From a checkpoint of a small transformer trained on Wikipedia.
Size: 13 layers, width 512, 16 heads of 32, MLP 2048 GELU, vocabulary 12078.
Architecture: LayerNorm before each block, no biases in attention or MLP, tied embeddings.
Each number is 500 + 40 x the weight over the matrix's rms, rounded and kept within 0 to 999. Layers, rows and columns count from 0. Numbers have three digits each.

# layer 6 MLP down, 512x2048, rms 0.0809, rows 0-50, columns 1024-1151
479521480454514466524550430533488519554548522536475565472515507423459568584560542501516586516530462464495552509555513490530483481457492452495509432514506516497458525556515486519471396509438490481521442524499500516537545486495524523518487519498516526507527548437518476507500523481565500418436504528443516439553510460436565524500513471556555474520526495483487573522545515500526529556423
473496447492424485522502539497549467516540471537631485531487490577484549464485564539552560462505530455527418473490523458417580515491469504461520485503538486503464461483538462391477508487468549512510467426509491503468518508510523522458504593440463486523485504444541509488604509472444524519510440461555451506512507485496604526519473522507483405510502506536467491487493458560479462494504
556530541498499506566466502523459514485496495467615509463510483544500485476467544513492456535498490506489446437496521388455499491438511513472485464561521492492484535510530515470493613595528506517518472506430513445465527486432462487443476493463557518498436489523461522567489512446572522529506453527465454553527540465532452516529533511503437510529510499516601416477466511516448488565567
565510492556515479501485579522558497464477563522553526466535471522498490487481528483517503423496505531540508556526551523516544464518527481508524451491532551575501535528456554540567520572450465464497600477453433493528506473497465444462451505527467416489510489504532519467555523573515501467498552487506550540544438483447447546484530512483491557519578529531513550620513529530446522564491
423529548535491505533487451493505482476524552447414518487505353495501548551441495539436466401458555424521474488541508480471481550524481563517484477513490476527547536467448501538496419459539500468519448478489464477496424415503485497501427590565496537499512571458512507510522493493546417540485521519475493491531515544514499523555426453509477485525525502428555507451488534498505481468515
498465465480583504536512522470515537525528520490459522463499563567511452511513484570493493481453492565476510513579522488415451493499571535534485489510479475514433484498479499518491535492477493532482515518481514518508460494545538457465535524516515501532553475491507563464499523509484502517513517493493482473447514509465494500510494493452538549550507521390523507439453580474518500486475
521438501574529562475502513457464433468434473452496494465455526511452478560458560493520510484535543483509534476582471501462481490491501487461460541425508512525446498471480515592468428504521473480531422414539467532516475515458472450528501429484520489467487506513454509500528519515467492502460452525517418510534521501457554571509608470449448502477421502454476441509472481462507515517499
508501502424514466462512493597532525475468631503524455514474490449445460494400411456507520510514510479521505456590398409515498434494515501530458496447522458460488519518478502455518523563486489516499516437564532448544516469509570493463476490432504513448549551527475442471570469471467479519484475507529478516532549422477544486511506492469452462477528469451500511518505570511505568480527
480523499500512537490524508513505516447533495438504548501467508478514468472600526474453522510496519544483482549478488506478513429513478432505573454484475442562447427555494504538538463481497486493472535488496550538547500402482556530508465545523487591472487477508577538451489571566541501556509497482511492421496558498548493508544523502530549542473559524508515526469488525520492431466519
483491492510487482545487501478496509497534460566581551502497541559479460456485456518496446489514482488521440483471496516490561488482574474473454524453450468499498501477469514520530559562430501532531482453468471560512498499502571527500511574508556506528523515512524482589542454555544551546496428522506519505510479540510517541543558501552464489510462480528455506560459475445509523466466
523519522514455542530500520430464504524528504537512539457565519539564532529539512516530508472549516630486537503508514488490528447523536498452455477509544495484549453518566458514485465432423564508540408498532499523533496504524452454464466534533423518525430502519495466503532486439529533492472518517511508494493438519449521554522547570457497445440526484528528529543502524500535499438479
547528441467533501550544523511548535499494501583461564489473546479560555481487454466544524460496434524469501451425480494543475454541533389534459367489477477487538489522520524467558485474460456469526513443455497505580514505477537484455479487544478534507516506514553505494452501539554559491485464550535488476497625538491464492554502516468546447568526469437462481436514462523471497517524
420526507596525568493518488514455514490518490486463520505501539498518561489472569481501479486449457561479447466454459496570538534489476517512492528422474480505525475542557532532515545530482454425563488513438544519484466529499521579576441474487489477478478584560544485488540538465512486588488522509538503493544526475541463491469489483505544502508583490458535475578441494594442513551490
517588529522583537529479446535512576527456605500583492504546477480454608521506454564486525481435452527469490549488553527561511504506538551526499466546392533436447489495496537562541476460455495410448526469466472536448487488505445489494483435489532497502487500474493515509557540477583485426546445519469560525524518469536533465480491526493538467544561497443527474571408542477536461595586
455489453484490555477491476508542524533479519474494440571471475442532512456544487456487462520447540426505528563474509535483532485521541586471517524482535535427455466511548561505599550477483476522522534502496504465493500500544474519540568458486423501538498423476533545501561544475546501455507513545496399438528540470529483453461577525551474470467390571490551514483520544528477473497575
503496502521442500538531492427424462468507499452495526524488494468557481489434494451527499513437392600407519542471501509526490465509504455513494551507513524504554465426543481482553484512574484560493526491500551471448532483509497460489546472545516454478472507405498549500487493579464473485513514485518428485446535442522497522491509503408454495472490505497532466544537546481549514514433
505547502468537482449509570493521510472532487516462487466573499422430561583579508516470526489445465520597534537487520556470524485510529480514501516524499505450483491559477531508440494571431507546533584443503513486533529551475403506450487563539544462449541484485505516494510552464480523531529610502477464540507529539516469471449502449519498559537470578517503468498550481513500517552458
483502494522485467557492431544533511534431492484535409504513522503484535489560500465523515485528513489470519517509487507523527495533549518549518444498523486455540476504527476565540484452516563464453494480467530519514425461482405501465499510459535422517518514450572532466425546449480495483477499517488478478453544566468577542474494444504491500471435511510556519574487453482470481459481
511479558470551477544523460516522538476439496528511426491478469488513487506431463469499451510471509420526457451503496430514526442443531453517410476450413482500475517565527482471518501436553512513462462567488498606511478443523490490516454562492502524524570513487442492457500465481495492460561461490506521499463480461462502545510495541466464449518472461447525489506508615498478544509557
554545520480560463541469521506446430502571439527516491469556506474543465522526513515508489491554496481481473561467478453440523445536512531505491451496518524523524540473480489485542451522502503442536470488463535493570459547548424436426517481465490461493433466486518526525524492516492521520503445464434512516479498500466443525476533535527438482492438513456468418417458548444431538477461
553503490469484527521529562511571500510506516531457501446488450548561504508493554537539558482497499483492551577530520476565467521488548569452436457405503524519543542515483500418474518512589530496462484469487475487519465530488492544481503453486576541548514514489468528534453468557505515510570489519454540511441508514499588531485484541457513521485565574612474533487429509479493563476571
486492512587381473475514507513475547533486490501505507524490484473509471493484508537505563516441476415473507593541489459556463562494482501450474438497484483540536534435531466467478419524573500536529530445504430486456440463508523554524510493560431472468450450464486498564406417523495470541531527516502491503469486528517484471448541533562501545537516478497431546558488532491490489498493
486497525521511463502518519420477465513461524507537518499485518534492497543536417514465507529526453550462484469559514511556520532495492482486485504415490545558515496480471499501539464488586490492565519551475463534505437462444523402466516510524446446401547424508508460462545497488481517466519541523492527503532478486520514529481475529524439496505485591547469527464482484459515469466485
502463503511513608479506506512492505519494515507468469533453509494494495530536545523463500434483557437491477481445550531531489500527507536409493535475495478562473473428529519580552479470460407428458432494503433476430533496487529506507452490544518541495549472464558501528543493488529535553519487444460517474540534526488515503458488498570515540472472489434490524529441471448467508471481
552580409526529459486497458439471606529503490520512505502504521450508558432534492480427513543515529530529457536513443496518521506473467458545491561496489454490518441445488535466453521457496429496506486467478530516484439529444542494627485522562519464439529506515503486494502516524552482438466505564548563412456542529446507523545453501473509450468496442416499437558484492461495412493482
533510505381445440579445510490468574480496441513482543479534453486506552545490534523532558510505488441420538512438501500501504475483500446534493523513495543462568511561503493500471480586509492521464501553380486451538565494517484444429432496548489472484522535448487488479466533474465485529520505573457492476491508504551496484481484528530527489479512514517542434488505475522475493465507
460514496542515483516473529487467473537512485575555515495466465531487526519517515485416490573452483575575476488460502468480522477514525457552515558555527561484566485467499467528489473533553467588574514550478500501507479533424454442486477486434425531536537463530542526491543494532484507521535475465490509471461513487496441501442504462534528440539503458465491448458492534509487562486482
518478494480497532517465418477505511579498495419517504509460496500507460516553590510477484508441519457527518472533459537506457555479546571439479540531535534508560514479539461531556468494625508456542428488586404429498516576452434517584504537502566480473430487485467509571464484482500527528496488510475421445470564500521576520474476552500437572512512540434453531539472426498485541523539
478512500496479472525519478547495424458503501469433571523478548514476516497503566475378493432522514442485479495455495483508504455564454421600480520458407518480513499510439516503475471527484473483494443495499476504470482536542431604437487510550505535524502565519515490482484472520513524479524559483531523508417552480510514467528364469449521533432490461455509468495442446550458573552510
441495452512512531533487443498507535524493468509485467460476504478448514456564473489505435544559521544520486495502498506523426515526480399496523561513516514562491555535497507483476473475485522555476430484487506519553536501513508464492501451496554454459459528555493545474555474497502467514535523488473481430392496425458447511477465482496506426477514450397531469463551465490471544500563
493531455456533510477476450500568504527542426484470504501512558533531488537450513529480522500498451432486507498509519470505524445494462527471487483424472521526511497499539466520507515508455556489533454413524587470487532406502520480566555508545572517528520535473482470493477525457493468467499526489486500486471458532445472451455479451450523447470547500497479527460507449533526445568578
514477548520445460501483522512503442484481526492575555539504459412477459521386446528473530501478481492507480484518508504488489476463507473515488434495575566445480522565544514540501458405498396496516415519556503487504516478483475453492479545481476466425403495528533459509597437493461528419532574495558506577468573512534479472532521503482548512623468499560362462489523485532496462514507
449488554445441462495490475467495544534437529489459502488527506479485481529555473518463478553488470507508471448521490539470456534543548557515507600462479478532459457449494475492518538499618510544452465503568521505492438524470492484552469492494502532485516527469529482536488521562504498482482553518488611562568526428496479475536579575461508511483425510479492490455530488481500423533508
509497498539531504516413521495500467498502536480511494489521479499564462475450523568525507519525439478582514516397467479461562520521469414478505486472483491556475577524515466495558476456562585558512590484533512506445474543497475586475479487455511484495438541563478450477470515445488491499491485463526533524467492436523532497435478525482497559433472458548494475516506370570512539497437
515569501595541530485520516542500513538559521460488540542533547453547522485510617469545443457485453427533559531528479539507476533493464459564526427572536491521574603421544515455482471480508497481544451475512531466507493500539477496471467467484582464504559484532520493550508463501549548582496510489491465453447526580517485504484526552474461583463499418484451509462498538527467478551492
481502453522436487478524509483475484456428469440513473538537485524465546472509523531524497542577528456554525512478488455523498534493516565520477509504479512490490455500454460576496442455534458462531499494520490530509515529521419523531613509566432487505490465520495485519463513525457489491496500487497510440479484424499476505477361414468519549466455577460460504427523491457456484489430
491501571503455498496587438563483470487497480542532531475510515599477514539452524486516519492424518457536518551606538474494536542545526485486488468467360519557541536479469526550447535406550487462492542452553505511528519528464515508565524454580545501491444521472446545527506561546528495451473522506431474463509444482496488499480445508509456512548534519495484557551495500434477528418519
556497498452524462464442470498541430499530560437572470502518456499507508521434538538489486477507486479488521468526492459558433481516550579576503439535511560504524477504510479548490446512515524437498464577458552458583505520437476545522495501467522572520537492497503457528524587501495530480520517544486518413517467579495496475509473472465522526403516559460560546535561481479516524577419
529527471492527512482478498465457540516456511571618424512484430489550473496611521470468489517528527537455492466488546508576502607482472533483494523453528600483542496444473499470518515509510470542476546462483525485530534527565524559486529515529531561485454510420518457532506523500468500463465508558497533475497489493540513507530498500563536557507531475456545497521521553567493504507468
536535492538428455493503488437495465445471494570436506491454482500488514509442539549469511507515522472502523494499473557506469474514485559520494483441465528537491435494428480494423501615475489596499562531511467507529553474521582496549464514505535518505492442458509520534536510539477472560511521528495491482517552494547472457481494486497496508532536501491516543532464527507476495479559
495515496458501519485474507491546520464499455547509507461527456495467537515459494493524543522494481443503504536470507485517440504485485561512474462553444475508480517534455497540533504466471449510492441449508573413493457471456486556487513519374495541442536490508473533542540498476458475508488415499473526489503480498511517477540448517516473475398575516520421532530570540457497502560490
481444451471558523564486470516423440504481524521536460528500518491495551479516567461493517461522522472474475527522478493494426522472468509533500556446461448470481544519488503546454470569574487517426392481491422430453485460467482535476488552455498517466551486476513533562600551402510495452513494486543578499498472506485448496463493465504459497428445525544498449563516491395514398536527
517586478547531539482464479479491491544533499538475515444452513581559526526441390499515466600553549474493460519465534543513547540482527539478505511490531414465468482559496466592475449516508455535555559464581480489432450492537470556544521448485511537539473557484451476541496482501515461489480576449449527430394450511557499517455548496485462406504511531449524502439509501573506492518534
450542453584513479459614519463511568506505498426506515478514522487534524500557503461529482517506500593519495488522472500513490530526520431539507506462484482469544485537484483459500432508542487492530432511472437483497458516495483405550536502501515500470463559539473490536462563557504562496534484586497438478536430534429499457519606441474474501472530520439512475513447503527513491538510
514602482468600509579460518504455542587520433459539548445468517480517493504502488571530471495434421484503493404560483534480506537498527495518493497458448513465457526503506558478520459500523486511565498493560514512524506505487477503499509563519482513534431486513513508439516435527510563503477511506492514529548515551534499492516516505542476479530472498503431494526503459484504548500478
511448558496553443517486489534519464490463470489536466463554521533487511529483489490482493416517538560452476491485522491554445510477504535506520513473518535592507469595474505617496522512404513424465397504509582525467496473507561475486458588495485541498525485445476493493677511477518523420563505525466501516492494515528537453477493472536517432507522528553535490443503492493466445526503
466506486462538554517501501443530515518488457496528546486526503379433485496505516515537506444474531539477501520490478444492520476485453451488475494481440458463512522541527486459459396478518476458513482485559475566472459461468488488538518506420615483383531391513504526497533454452477482501560566453472477465493452448556509536502562500526474502542512512468491500443534544492500475497568
477476574461523495520482449531461560490491465561555533468514460463490490500503515459549550458480606493475536502465521536536464447599436463515443492548484524528490515565529460524467489413505499487461567452479445491494496469565492525500487455422513440458466518544529469552580502543488459397489477559484494468512561467500458465482505517507539537488481525510464556497463477565498453541612
419509511533489513502527490557468471490525492527522468537508511556564447558583556498528499521503548562463539537473479543552553525492493566561481607487523520459468548521507529528515465465487529469505473505479536454472547490544415526540507515437468572455605444498528502509481456489490498457505528525427534506467599518520551517509525485506482543571474545510473505497486541482546467464501
477486441525580524565498538500476548522473475461491556504513459543444475574363548503537425514504499545438523496465505485541489511576464439447600481514494542424515439513512489495529518402503553506481573487513501493531560490489545500455485513546512523428440406553461482546522445468436504532543512496516478509505473538469500512529452518473485543455565518498406511515486494582492463497477
485459505518545530512540488558473503503480539529502486520371514473484506455511479532497546480495522489488486516491470441431491502562465517514533511562511465473522555537475523452463499517494560484530550480479469450533462412468452505455473501555481412472548471438438475479560500487461495470541521490523492439504502496489476442543470501547442521501569484430478524456464476538477444598514